Weights of a small transformer language model.
Size: 15 layers, width 512, 4 heads of 128, vocabulary 8192, 108M parameters.
Architecture: rotary positions, normalized queries and keys, normalized values, hashed n-gram embeddings, capped logits.
Training: a variant of Adam for these matrices, 822M tokens.
Each number is 128 + 32 x the weight over its row's rms, rounded and kept within 0 to 255. Layers, rows and columns count from 0. The size above them is the row's rms in percent of the matrix's.

# layer 4 MLP gate, 1024x512, rms 0.0415, rows 533-637, columns 128-191
size [ 99 108 102 105 101 100  99  99 106 102  93 101  91  98  97 101  91  99 102  98 109  98 101  98 106 101 100  91 103 103 102  95 111 100 102  96 106 103  91 102 100  99 101 100 105 100  97  92 110 102 101 107 104  93  95 100  99 108  99 101 101 104 106  99  98  99 100 102  99 100  96  95  96  98 103 101 102 105 100  97 104  93 101  93  96  96  93  86  92 103  99 102 101  92 106  94  92  98  93  94 112  96 105  97  93]
[[164 153 121 134 202 166 138 132 146  93 111 145  83  79 178 142 173 108 134 150 124 109 121 127 152 173 117 136 144  82 138 124 117 156 156 120 118 112 130 195 128 141  75 105 158 127  79  89 134 168 184 142 108 113 100 164 143 154 135  98 201 124  89 140]
 [170  99 126 102 114  80 156  96 148 106 138  75 103 142 162 146 130 131 106 154 164 152 159  92 198 105 187 101 122 134 108  82 175 121 175 160 103  88  98 156 180 167 101 104 107 163 149 128 112 140 119  65 127 103 138 159 199 129 158 120 152 163 149 147]
 [128 166 193  92 187 153  90 147 127 136 136  92 135 115 100 157 102  72  92 179  75 141 133 164 124 202 177 158 170 102 135  85 110  94 111  37 149  92 134  87  93 149 132  96 101 197  83 131  97 167 122 161 107 103  75 110 160 115 144 177 142 129 130  99]
 [152 133 136 168 152 121 147 109 192 156 111  75  69 164 187 135 140 113  90 134 115 136 158 143 113 114 148 123 134 111 128 121 132 181 105 139  84 189 134 191 150 164 194 102 112 171 132  59 204 109 123 121 119 170 124 176 103 143 104  80 137 188 137 119]
 [ 85 172 162 170  83 185 127  93 139  79 103 123 157 167  91  98 163 118 118 123 207 132 135 141 176 109 138 207 134  75 138  92 175 129 135 123  97 136 186 160 100 186 200  66 173 154  98 123  62 170 128 137 107 144 165 160 157 174 134  93 107 158 192 128]
 [ 84 134 149 151 120 132 128  81  78 179 123 145  98 137 188  63  92 162 105  92 125 164 174 173  95 142 126 134 117  74 166 125 105 164 103 128  90 165 148 185 156 166 155 124 163 199 129 107 111 101 157 156 142 120 122  95 159 134 152  80  83 142  92  91]
 [136  99 156 145 143 155 153 154  95 146 125 103  98 185 135 101 156  92 180 144 151 148 128  70 113 110 148 160 118 127 105  91 176 184 111 129  98 146 111  79 103 141 110 122 137 162 153 122 148 122 132 120 121 171 144 221 137 173 107 118 123 121 100 123]
 [144 160 157 166 134 122 154 109 182  96  96 104  89 119  97 123 136 122 103 180 118 102 132 177  97  67 102 116 137  97 131 108 169  95 149  83 113 147  91  93 185 165  97 132 127 145 150 136 184 117 121 130 164 100 114  83 125 136  99 147 110 135 217 144]
 [159 164 155 116 109  82 105 166 168  99 133  71 136 104 148 144 115 170 116  72 150 130 132 210 141  94  81 167  93  83 143 134 196 115 124  97  74 138 117  76 122 133   0 144 115 137 191  80 163  67 112 156 192 149 122 125  90 131 191 126 107 181 130 109]
 [118 132 122 107 142 170 153 103 183 130 137 152 138 103 103  82 129 109 117 139 156 199  64 135 101 125 122 107 138  10 147 131 156 187  93 128 132 154 127 102 125 127 101 117 120  87 188 134 142  83 119 114 105  45 110 166 145 110 134 163  44 178 169  87]
 [142 113 118 115 154 119 193 140 117 112 115 139 132 135 128 160 129  85 137 189 144  95 175 104 159 152 160 117 138 108 114 212 159  97 149 144 111 123 128 103 104 102  64  84 158 120 133 111 152 165 124 134 131 108 127 115 147 132 174  96 141  99 133  90]
 [151 161 166 116 121  98 146 151  93 125 120 167  59 131 153 136 115 115 155  85 136 140 156 117 117 113 158 155 127 120 139 196  70 165 133 144 104 150 157  93 137 185 125 164 124 107 127 141  92  44 139 150 128 139  99  85 136 135 102  69 152 159 104 125]
 [145 133 126 109 157  91 116 133  80 131 125  99 186 138  74  82 143  92 177 202 139  66 128 127 124 123 132  85  63 154 106 166 179  97 138 114 150 168 138 100 140 154 140 147 176 139 200 183  81  79 130 211 128 170 165 139 107 107 130 144  43 115 147  78]
 [171 124 136  68 124 118 135 127 156 156 116 107 147  95 100 134  96 133 132 120 111 149 169 140  75 136 121  62 106  69  74 155  99 118  54 105  98 124 117 158 132 104 112 102 157 179 135 159 128 150 127 145 160 188 161 122 177  99  77 111 189 113 105 110]
 [ 41  73 107 113 104 105  71 138 157 149 119 118 111 187 180 133 124 136 112 147 118 140 208 123 105 162 111  99 144  91 130 102 120 100 121 128 138  88  95 114 110 117 128 111 152 194 145 187  63  79 168 135 152 107 132 140 147 142 120 119 136 103 112 127]
 [ 93 131 118 200  64 113 120 116 130 172  96 176 102  90 145 130 159 132  79 106 187  68 120 170 187 170  85  86 156 149 102  87 162 122 148 184 100 146 100  86 118 126 131  70 132 142 141 110 180 140 120  63 118 134 130 121 187 110 132  86 159  63 122  98]
 [162 121 153 167 177 162  44 159 123 136 129  94  98 138 118  79 109 119 125 127 152  81 183 112 155  97 137  98 120 112 153 175 168 158 165 117  96 118  92  66 146 141 171 119 127 145 140  66 163 147  94 121  96 184 138 155 145 139 118  81 186  82 145 123]
 [ 96  87 178 160  80  48 137  83 151 150  88  69  90 165 219 142 134 164 186 198  74 184  98 133 166 146 144 159 170 136 125  71 171 188 144 101 126 128  89 160 114 152 108 102 138 121 112 113 160 136 136  87 125  96  89 107  96 167  99 154 124 134  83 137]
 [101 122 148  49  78  98  88 108 181 143 106  66 147  84 120 211 198 126 173 125  89 102 168 102 153 151 176 129 179 148  98 154 108 173 129 141 129  78  97  73 192 139 114 115  93  94 108  87 138 124 145 170  96 134 163 133 123 100  50 116 149 173 119 143]
 [ 99 147 144 109 122 130 133 181 109 193  82 113 125 161 137 122 151 112 113 114 126 133 161 147 160 112  90  94 126 120  88 151 151 117 149 145  94 177  75 146 153 132  92  62 149 171 133  98 122 113 212 149 150 106 177 148 168 112  69 146 202 149 155 125]
 [ 99 144 139 126  59 180 123 124 120  83 114 123 131 115 166  88 137  99 137 151 133 168 163 113 165  90 129 123 122 119 126 127 113 179 132 126 117  76  97 107 110 171 114 147 116 129 112 136 162 129  64  93 113 167 153 130 234 134 140 109 131 146 117 101]
 [144 220 125 104  93 166 163 181  75  80 150 169  91 152 118 110 137 124 134 193 100 111  62 118 121 138 187 117 133  86 125 157 118  59 144 108 134 146 184  93 118 100 150 151 167 114  94  89 149 137  80 152 104 103 145 124 148 150  77  87 112 166 147 117]
 [126 154  91 112  89 133 183 139 125 176  46 105 124 158 131 136  81 104 104 112 131 194  74  95  91 115 149 137 106 119  80 171  87 190 112 122 102  93 122 126 141 162 136  72 139 112 117  93 136 168 182 137 134 170 127 167 122  89 179  83 136 162 100 137]
 [155 108 139  31 165 140 100 195 127 106 139  44 122 172  79 155 104 152 105 112 121 114 177  59 132 114 165 203 116 108 149 152  93 195 124 193 180 190 131 121 107 172 172 151 142  74 168  82 199 152  97  85 118 154 111 138 155 179 100  91  92 192  92 134]
 [174  95 144 141  95  90 120 142 148 113 127 114  92 108  79 103 191  80 127 126 176 155 164 183 141 193 142 155 124 166 145  71 140 126  68 101 121 109 145  72 163 161 166  92 122 139 145  98 105  64 134  86 173 144 149  84 138 155  68 119 162 139 153 170]
 [115  94 191 101  99 127 111 121 102 163 137 140  28  69 116 109  80 116 138 121 128 156  92 143 147 179 113 128 111  82 233 107 120 128 143 152 129 101 102 151  88 213 160 100 117 165  73  97 137 127 100  90 114 167  90 152 118 103 135 120 219 143  98  86]
 [186  96 173 132 120 125 166  89  97 113 113 125 104 156  98 160 143 121 132 116  93  89  93 166 177 104 145 187 107 104 123 107  99 174 128 112 128 162 196 130  87 136 121 137 124  65 116  89 158 128 144 132 100  95 177 131  97 144 127 123 175 153  96 172]
 [185 117 145 116  84 145  97 109 121 144 133 133  93 113 150 180 134 157 143 180 113  85 160 117 157 144  91  71 199 165 149 137 178 124  71 140 116 155 103 172 141 100 122 136  98  79 125 176  74 130 105 110 155 123  99 102 159 141 130 107 143 125 118 133]
 [138 151 179 107 139 102  71 128 166 100 124 132 171 107 111  98 156 136 135   9 143 130 115 142 129  71 179 193 152 108 137 116 102 150 114 126 165  90 128 188 150 122  90  78 149 140  93 135 101 198 149 141  91 121  90 168 131 142 107  64  94  92 144  84]
 [111  74 178 162 125 137 112 119 105 155 104 130  99 103 148 124 133 147 102 196 126 174 134  95 133 149 137 110 109  60 123  94 132 183 101  68 154  84 129 138 139 170 175 131 124 122 107 111 164 147 173 162 104 112  55 126 127 160 151  72 151 156  98  51]
 [128 129 153 101  95 136 147 143 162 108 127 144  52 183 141 103 140  94  82 118 137  70 180 139 156 101  80 150 167 131 126 121 158 135 138 143 112 125 100 152 119  88 114 149 101 107  84 182 128 139 112  96  65 150 167  84 104  83 168  67 122 101 165  78]
 [122 181 115 188 112  95 119 166 126 125 166 123 116 147 100  96 134 110 125 146 161   6 105 104 187 172 115  97 173 133  73 171 100 103 201 138 159 103 182  97 164 148 142 155 139 124  97 171 122 152 100 101 122  97 133 163 157  94  84  89 131 142  76 117]
 [105 183 154 141 142  97 162  96 131  34  99  87 147 161 103 125 141  80 129 132 136 129 145 113  90 155 126  45  92 132 155  68 148 161 109 185 173 169 100 159 121 138  97 103 145 127 128 169 101  84 102 131 151 130  81 138 121 129 103 132  95 121 111  75]
 [115 119 124 101  66 114 120 132 153 121 166 118  95 117 125 129 126 160 141 117 132 139  92 173 110 106 158 119  64 101  89 162 144 184  37 112 169  94 151 129  99 120 180 130  97  96 140 176 116 140 150 144  94 181 159 108  70 136 111 127 166 167  85 163]
 [ 95  89 150 152  86  64 104 101 116 110 129 119 130 106  80 115 180 115  88  97 146 101 163  92  95 124 120 149 114  97 154 150 147 120  94 186 138 133 126 121 143  83 140 125 171  87 135 127  82 179 129  82  53 139 100 150  99 142  89  67 162  82 100 148]
 [186 138 107 110  74  98 164 156 141 139  72  69 133 121  78 173 103 149 151 116 108 125 119 158 182 195 126 145 142  97 107 132 129 135 183 183 150 150 119  83 139 125 131  71 100 128 140 134  97 156 185 127 167 119 129 128 169 146 148 188 117 121 129  96]
 [152  85 165 111  73 108 159 126 193 120 122 189 126 183 154 127  92 145  92 151 176  88 150 151 146 142 105 121 129 169 176 104 129  83  83 174 120 115  94 161 156 128 169 158 151 113 174 126 191 126 113  77 115 165 124 134 184 134  94 107  85 148 148 108]
 [166 158  64 136  92 142 134 167 128  91 104  83 135 104 110 153 122 145 169 150 156 126 122 136 201  97  65 165  99 133 168  77 114 142 142 123 185  53 112 112 115 139  95 154  91 107  78  89 178 156 135 168 136 161 237 138 165 129 121 113 123 210  75 145]
 [ 73 114 130 151 178 157 194 193 104 159 185 134 118 121  64 177 149 144 115 131 116 133 171 125 142 125 125 152 174 117 141 119 197 166 112 141  88 162 202 121 116 162 105 162 113  67 205  97  86  86 124 174  84 147 116 109 149 125 152 112  80 133 134  98]
 [124 183  90 155 124 151 126 214 158 140 119 117 154 130  74 160 117 156 130 116 104 114 156 227 175 104  60  82  66 103 105 160  80 167  98  37 161 118 183  96 106 156 149 112 115 122 123 120  59 141 194 138  77 130 100 143 128 117  62 129 115 118 134 147]
 [125  88 158 143 145 139 123  98 117 104  88 139  86 108 106 132 108  99 135 166 136 130 118 134 140 112 175 145  64  97 125  63 206 126  76  53 115 121  87 122  78 147 137  55 125 105 151 134 199 123  76 107  99 171  82 136 154 151 132 124 101 152 153 143]
 [149 153  91  87  70 109 129 130  96  79 192 112 133 190 136 133 134 147 138 122 159 177 159  98 116 175 195  59 139  75 136 124 115 176 133 116 152 162 124  54 188 128  98 121 184 144 107  90 105 142 139 179 161 127 128 100 121 114 113 144 117 188 112 134]
 [150  81 155  84 126 168 173 182 121 118 139 152 123 162 162 137 173 192  86 175  99 158 214 112 147 137 119 230  78  61 148 191  80 112 147 164 145 143 136 113 144 159 101 136 163 180 179 134 123  98 119 130 174 129 128 173 123 150 114 138 106 155 103 103]
 [135 109 157 133 111 107  97 107 101 129 143 111  95 152 166 139 123 156 128 157  85 106 111 101 168 173 114 104  99 132 155  83 132 166 126 128 137 114  87 151 128 165  67  57 112 126 114 189 154 143 112  83  99 100 107 129 153 127 124 116 201  88 145 123]
 [152  81  80 115  82  86 114 114  71  67 132 100 147  90 199 176 134 170  92 104 160  91 113 168 149 117 187 145 131  80 131  99 119  98  78 206 140 217 188 103  67 160 146 173 145 140 104 115 122 133 119 121 116 138 188 168 133 159 103 126 143  93 137 110]
 [169 106 107  89 120  80 153 136 128 130 110  77  90 201 137 122 128 125 105  82 186 126 171 127 152 106 174 172 114 123  88 105 137 120 111 146 101 108 130 101 173 120 123 141 147 198 108  80  85 134  95 172 161 164 157 139 151 128 169  88 132 100 178 141]
 [ 75  66 138 147 125 121 142 143 150 116 189 140 139 162 141  82 143 155 104  72 178 143  71  98 115  96 147  91 138 149 112 132 157 137 135 103 183 106  97 115  77 132 152  97 125  80 149 126 149 106 145  92 110 109 117 159 161  98 186  28 105 109 109  91]
 [169 175  90 165 159 198 141 144 147 171  73  43 117  91 111 100 120  82 139 204 157  72  92  94 149 150  88 185 109 188  97 128 143 140 113 103 128  88  85 129 139 175  83 135 134 153 169  61 159 100 184 120 130 177 146 203 150  62 138 205 167 127 172 132]
 [ 78  95 111 108  80 135 168 165 136 123 187 131 111 129 121 149  98 214 177 127 157 118  92  79 145 105 128 200 120  15 167  86 206  81 122 105 111 133 190 137 138  88 109  89 154 173 112  93  77 166 143 173 123 136 178 105 149 115 132 113 106 127 174 172]
 [108 107 143 156 118  95  99 144 109 105  79 139 109 202  69 132 134 114 143  90  96 104 162 184 122  85 112 153 135  92 125 174 103 159 142 131 169 129 101 111 139 140 128 135 153 127 161 106 138 157 191 151 141 158 143 108 130 148 119 227 121 161 157 122]
 [105 140 125 179 116 102 100 153 123 175 109 114 152 134 135 155 103  92 101 174 128 154 122 199 127 133 160 147 141 134 159 142 103 155 115 189 140 129  95 151 172 133 110 151 161 170 152 146 145 149  87  92 109 215 117  92 127 129 140 130 156 149 143 170]
 [153 103 118 118 177  86 132 133 140 151  90 110 119 119 152 112 150 155 116  76 107 141 133 143 139 132 156 125 103 110 133 144 102 146  99 127 138 169 188 129 105 146 111 114 168 112 103 124 171 161 133 139 159 143 123  99 136 217 146 152  79 135 119 169]
 [133 124 133 114  90  89 107 127 144  50 166 166 118 199 114 143 191 203 117 134 116 148 152 132 103  93 121 140 176  94 148 124 168 104 136  93 148 159 118 163  92 184 145 138  94 144  83 108 164 109 139 174 122 136 147  93 106 113 112  94 136  69 119 136]
 [157 126 110 154 162 155 167 130 121  64 121 104 145 123 127 122 244 175 185 167 206 137 125 152 116  71 141  98 140 163 121 122 181  72 165 155 120 126  78 177 118 106  69  99 182 136 157 103  69 140 134 125  93  82 132 125 159 157 117 156 112  95 114 139]
 [128 128 100 134  90 110 136 145 155 145 101 114 126  90 115 164 121 145  93 204  72  81 130 183 119 133 168 135 142 172 146 103 134 105 148 149 148 122 113 132 141  89 166 119 130 131 126 173  89 129  84 132 145  95 125 113 167 126 134  95 127 113 145 165]
 [147 115  79 156 121  63 132 188 164  93 147 122 149 117 135 121  75 136 104 143 172 149 119 173 120 158 193  95 149 118 144 101 163 131  86 159 124 150 141 112 117 121 154 134 145 158  90  85 141 123 134 154 122 154  92 121 101 175 106 115 113 131  92 106]
 [ 97 164 126 117 138  95  77 190 156 101 104 104 120 134 132 108 150 129 111  88  61 147 149  94 110 150 141 189 141  77 129 119 165 165 111  94 151 133 140 119 112  64 144 145  89  83 165 122 153 124 150 160  99 142 115 138 114  87 119 104 121 123 183 195]
 [104 115 159 132 117 168 122 181 135 160 124  73 165 115 204 171 135  61 188 129 158 129 130 168 125 141 155 153  71  30 155 123 127 153 179 106 151 104 153 159 124 144 130 123 133 100 117 143 110 144 151 156 139 121 112 155 140 159  82  84 147 155 163 158]
 [129 146 165 144 153 105 108 148 110 166  60 118 104 103 151 178 146 154 116 135 118 121 109 169 181 127  96 122  91 153 149 112 130 152  85  43 142 131  31 145 139 154 171 181 141 117 118 151 120  69 119 157  98 169 145 124 153 140 132 135 161 175 155 106]
 [151 239  58 176 152 111 175 121 129 116 148  74 147  85 170  87 171 163  98 116  92 126  90 196 139 114 109 109 188 118 151 112 135  70 117 160 110 127 123 159 131 145  85  83  88 153 109  76 122  97 225 146 167 131 193 176 184 114 147  63 150 154 124 152]
 [145 124 143 144 205 115 139 179 145 132 151 100 142 111 100 111 140 147 109 174 111 159 119 145 156 113 161 162 135 154 118 174 152  89  76  65 174 131 114 134 155 143 149 157 150 175 105 115  90 117 176 108  84 126 130  85 131 119 136 103 191 103 123 154]
 [104 112 111 120 134 118  90 147 104 145  76 127 116 179 129 165 139 114 156 135 181 109 145 107  90 146 142 158 143 156 149 169 161 206 149 161 138 144  77 165 121  91  97 110 138 170 148 121 218 150 147 115  98 159 144 166 188 160 155 142 134 124 118 171]
 [117 110 161 141 102  91 132 115 124 124 121 123 101 120 205 125 116  64 192 194 140 136 126 105 159 155 171  98 126 164  93 140  96 120 122 142 146 137 155 154 163 129  91 134  83 207 132 206 167 149 164 113 140 108 133  84 205 161 123 110 207  86 176 118]
 [ 84 112 142 106 114 110 142 119  99 102 154 211 112 176 143 144 175  81 115 104 145 112 117 131 214 147 164 119 126 112 120 122 110 163 152 152 203 191 112  85 128 218 121 150 142 109 139 174  95 129 138 163 140 121 195 132  87 116 145 106 194  98 123  97]
 [109 153 161 158 174  37  93 110 101 240  92  99 138 115 163 172 143 119 182 114  94  85 138 109 155 161 181 133 145 121 152 121 131 114 121 180 132 171 137 126 176 163 109 149 150 163 185 121 144 153 137 124 130 197 140 116 160 192 119 138 152 124 120 107]
 [210 109 165 101 167 132  87 104  82 110 143  90  85  51 124 110 131  99  82 138 125 110 121 153 144  94 105 132 138 113 163 143 150 145 120 121 163 118 132 125  85  47 157 108 165  99 142 121 152  73 118 173  98 137 157 169 120  85 127 112 131 154 152 127]
 [127 199 112 144 107 104 159  87 195  95 140 162 159 124  76  53 136 133 141 133 134  98 124 138 193 118 126 131  35 112 140 160 129  85 135 161 119 150  91 144 139 107 125  93 152 116 158 164 102 115  97  77 145  90  95 130 172 121  63  87  95  44  84 119]
 [153 112 140 103 141  49 140 143 139 151 200  98 110 128 159 126  69  77 144 106 149  62 170 191 162 137 158 123 169 135 176 160 138 145  99 145  88 144 159 151 118 181 121 158 144 117 100 132 123 157 147  91 138  79 131 116 146 158 124 165 136 187 191  73]
 [191 131 113 142 143 128 122 105 159 110 102 127 141 150 119 141 149 113 107  98  35 110 119 157 115 164 113 154  94 136 147  95 116 136  78 149  62 142 156 134 154 128 109 133 147 112  81  91 143 116 123 142 152 162 138 133 115 107 102 143 117 125 118 124]
 [109 148 161 125 123 104 122 112 126 140 111 145  87 120 166 170 123 107 148 158 130  97  80 176 122 145 155 158  98 130 140  88 177 132  87 104 128 123 143  85 145 112 148 162 104 187 131 146  80  92 155 178 166 155 113 107 111 139 131  98 133 151 147 147]
 [185 130 142 112 128 106 170 123 145 135  93 150  91  95 136 114 161 100 192  90 178  91 106 119 110 145 160 120 105 159 127  90 165 145 193  69 127 129 104 138  97 132 182 150 159 161  40 157 121 109 178  83 133 121 121 103 179 102 197 119 148  85 106 100]
 [141 196 147 128  77 100 109 171  59  72 147 151 149 161  94 164 119  75 141 127 157 118 144 154 147 143 133 127  96 133 112 153 141 128 104 194 163  67 145 135  77 159 171 125 111 175  60 149 114 146 101 141  91 101  98 138 107 131 108  93 121  87 134  74]
 [155 136  60 122  97 150 145 150 124 128 138 127 168 132  76 128 110 121 101 125 166 112 156 136 114 112 134 141  76 139  41  93 116 101 162 136  80 193 109 118  59 190 142 158 142 167 123 146 124 164 170 137 115 143 118 183 130 154 174 151 170 161  97 137]
 [112 126 177 197  61 124 133  98 129 144  67 100 171 143 126 131 129 123 185  90 112 163 170  58 106  97 134 107  75 122  57 135 143 112 126  81 146 120 105 106 139 126 180 133 131 120 120 104 229 112 153 156  86 153  81 131 150 169 121 111 155  74  93 167]
 [132 116  98  74 107 139 168 144 224 123 104 138 112 149 140 110 122 128 138  92 109 133 177 171 146 159 169  93 163 117 121 113  97  87 100 106 122 102 169 122 137 126 132 144 101 121 108 106 145 123 141 138 149 161 186 150 167 163 105 126 131 149 157 132]
 [101 148  91 146 116 126 157 151 208 170 133 150 145 149 136 119  28 174 140 176 124 196 170  95  92 111 119 219  86  87 110 154 168 148 113 134 143 145 127 114 156 118 124  58 110  92 109  97 129 123 127 129  76 143  79 121 107 145 128 107 128 148 114  98]
 [136 136 152 168 147 153 176 149 170 152 117 162 135 116 101 198 112 148 104 109 137  53 126 148 130  79 181 165 184  84  97 114 165 174 108 170 142 161 113 145 126 141 139 111 140 107 128 168 119 120 125 123  71 191 139 116 115 204 179 183 153 164 128 146]
 [177 105 149 114 158 131 127 104  93 158 171 135 135 200 191 111 110  59 122 157 135 140 137 147 151 156 122 179  83 127 114 145 118 118 119 131 160 142 112 114  95 180 159 149 102 176 148 117 119  67 128 111  25 171 120 145 157 117 152 115 131 121 152 155]
 [191 121 127 134 138 173 125  76 128 135 139  92 110 163 146 131  83 136 120  67 157 168  84 132  93 149 167  88 105 155  95 123 136 100 157 161 207 148  90 128 194 132 121 151 224 110 105 152  89 150 146 132 107 138 155 130 138 104 143 105 146 136  97 119]
 [152 132 111  78 109 155  86 148 198  54 166 154 103 136  53 205 134  92  72 114 146 113 155 200 158 132 155  72 101 124 183 162 161 135  84 151 123 133 124 112 105 145  96 126 139 161 196 137 123 118 173 171 138 131  95 109 108  87 128 104  43 125  97  80]
 [150 119 142  49  95 102 157 130 225 122 180 123 112  72 194 183 161 157 164 122 111 135 108 123 144  99 129 125 131  83 109 104 165 126 134  98 115 158 111 118 162 175 153 138 137 137 120 115 142 124 117 170  92  79 104 143 114  93 144 115  73  78  71 108]
 [140 113 159 137 180 142 157 127 126 175 136 168  73 109 133  65 123 165 131 129 110 113 139 137 117 162 175 115 137 122 195  98 119 123  93 144 135 138 101 147 121 169 137 126  58 123 143 112  43 138 109 131  81 116 145  95 170 213 109 136 108 127  91  96]
 [138 129 160 112 201 115 166 118 114 131  84 162 175 103  71  83 138 123 161 154  44  70 124 105  74  87 126  81 142 118 119 167 114 165  97 122 132  83 116  79 107 128  90 121 162 142 135  72 195  53 157  88 117 136 149  75 130 151 135 130 129  79 110 101]
 [144 154 100 133 120 171 105 150 140 151  94 133 142 124 151 168 133 107 106  78 139  70 167  76 136 138 105 146 141 116 136 129 123  77 175 168 105 141 113  79 110  81 154 122 141 183 162 129 173 124 145 163 116 121 107 161 133 131 152  64 209 173 216 137]
 [116 151 121 113 170 135 159 110 124 109 154  82  99 133 131 136 190 139 195 113 173  78 116 117 179 134 158 156 157 108 147 161 155 138  59  35 127 157 143  66  87 111 109 116 172 221 136  57 102 134 142  91 106 128 133 147 191 114 147  81 133  91 114 164]
 [122 112  93 140 110 129 171 121 146  86 155  96  96  98 155 124 122  48 155  93 101  99 144  86 139 153  85 130 170 100 123 166 157 120 119 155 152 171 213 119 125 149 157  98 118 174 150 138 150 175  95 142 155 147  86 149 119  72 143 174 143 178 131 162]
 [ 97 143 144  64 150 165 184 123 176 165  74 145  61 136 153 121 120 112 149 117 192 103 154 181 104 106 119 128 146 178  92 143 115 137  70 147 145 148  90 137 124 108 167 120 108  79 108 128 128  89 139 148 144 109 122 169 141 168 183 118 108 163 142 164]
 [146 104 132  77 125  77 158 119  85 187 152 186 148 119 140 177 121 109 175  78  59 130 105 143 173  95 166 116 138 168 111 131 105 126 111 142 161  90 124 189 161 180 162 142 154 119 104 121  97 138 124 134 147  67 155 140 130 181  97 147  91 155  99 187]
 [102 138 135 114 127 106  55 167 121 184 137  76 123 105  72 128 142 100 176 135  57 167 194 156 162  26  97  75 127 176 142 124 162  72 134 118 107 148 118 161 113 106 141 121  82 133 113 139 118 162 165 142 128 121 127 166 111 177 110 172 110 125 149 136]
 [148 106 158 117  87 142 157  77 171 163 122  62  71 152 157 116 113 120 115 110 148 120 184 116 179 103 165 112 170 112 125  96 127 121 169 142 131 140 173 138 113 167 114 137 106  97  79 113 145  91 102 116 142  88 119 100 146 139 120 181 122 115 150 140]
 [ 99 127 130 108 140  65 172 110 104 126 132 117  99 167  91  95 154 136 126 137 130 113  80 133 127 155 125 160 166 166 137  88 136 133  83 191 138 104 173  95 166 127 116 137  84 151 134 139 108 138 123 157 150 135 141 171 116  73  91 109  89 100  96 120]
 [181 159 113 141 103 129 140 111 134 121 138 151  96 154 119 115 163 141  97  99 146  83 112 186 166 146 124 160 179 117 112 169 183 110  67 213  76 129 159 108 128 206 117 133 131 124 130 116 133 151  96 142  99 160 134  84 141 132  78 192 146 153 163 168]
 [134 142 177 143 119 121 150 197 154 127 157 120 148 123 150 156 177 126 129 136 198  88  92  94 124 152  65 130 163 123 100  98  65 123 132 174 100 187 166 162 127 101 118 173 108 122 104 122 111 183 163 126 122 166  79 132 199 220 127 111 176 156 100 126]
 [133 125 181  93  66 132 124 197 126 112 100 121  75 166  68 141 142 166  79  87 167 174 165 140 110 207 158 134 122 111 150  85 125 122 117 175 143 118 139 100 119 145  42 131 174 139  48 155 136 115 126 152  73 135 121 142  79 125 146  84 151 138 141 132]
 [ 98 143  95 212 157 146 170 171  98 163 116 117 106 198 187 133  91 127 131 165  92  89 150  97 128 195  80 164  91  76 152 108 164 174  89 155 121 148  90 128 136 137  79 100 151 137 116 113 119 118 130 180 172  55  79 154 150  70  69 135 151 102 138 107]
 [171 171 199 196 139 141 119  61 198 127  70 137 108  99  89 154 131 121 104 191 158 102 137 124 112 123 132 127  92 145 125 141 130 159 115 124 131  82 101 157  96 124 172 119  65 153 126 161  90 125 126 124  96 114 139 170 108  69 143  60  23 146 140 142]
 [141 141 188 151  93 144 142 116 134 106 168 117  78  67  79 102 119 162 186 108 100 141 168 148 135 137 178 206 169 112 164 103 135  98 185  91 118  63 160  65 159  95 109 149  77 120 157 150 116 148 173 116 102 118 138  98 141  85  89 101  68 190  99 124]
 [126  87 131 103  97  83  74 144 161 108 144  99 105 110 150 173  99 205  59 166 115 126 139 142 131 117 133 137 142 111 158 109 110 125 125 134 135 107  67 113 134  96 156 151  58 158  78 108 205  78  92 196 125 184 164 145 120  89 112 126 128 144 147 122]
 [189 167 134  80 139 178 152 119 130  51 158  62 148 118 105  88 161 120 109 115  87 199 190  94  79 153 133  87  61 129 103 174 106 135 165 117 108  92 127  86 100 115 106  93 167 103  78 126 100 112 153 162  78 115  82 162 100 131 181  93 184 137 142  84]
 [ 93 157 162 123 143 148  73 127 106 119 122 167  81  67 119 128 136 134 116 156 148 148 124  82 100 141 107 141 110  93 102 187 157 121  93 116  98 168 135  90 111 100 120  99 141 124  80  88 135 186 142 148 146  61 110 137 164  72 106  95 110 115 130 155]
 [123 177  78 129 138 120  76 143 190 122 101  97 136 135 181  94  83 150 131  76 125 166  92 111 132 130 160  99 101  95 160 102 143  95  66 155 149 150 112 139  90 131  95 138  67 126 186 158 124  88 174  96 114 140 111 138 135 161 100  88 140 131 130 105]
 [159 123 125 119 142 129 118 192 111 156 113 162 136 164 138 164  82 151  95 122 105 123 115 106  88 120 135 134 163 117 101 105  89  90 146 102 118 149 113 115 104  93  95 118 227 138 137  83 160 102 103 174 174 101 141 131 128 108  93 127 129  88  91 152]
 [170 128 107 139 115  78 141  94 118 129  80 138  94 103 163 124 161 192 103 145  99 128  90 157 156 121 123 194 133  86 182 136 154 151 130 125  97  98 113 110  74 102  80 150 156 158 101 180 132 106 116 122  90 170 135 166 122 141 152  79 137 194  95 103]
 [134 151 133 139 158 106 153  96 126 112 117 184 119  91  94 188 177 119 112  94 129  76 130 103 127  64 151 121 138 183 156  87 224 144 115 106  81 148 142  99 118 123 103  51 149 103 114  62 154  65 176 134 112 110 159 105 200 206 198 125  97 126 104 139]
 [137 131 111  78 159 143 115  98 153 141 123 164 147  93 189 112 120 128 105  58 111 154  52 136 159 111 177 135 123 118 163 117 117  89 149 133 126 135 124 182 129 140 186 155 151 127 115 129 195 114 126 124 181 104  83 124 135 130 145 163 183 136 157 135]]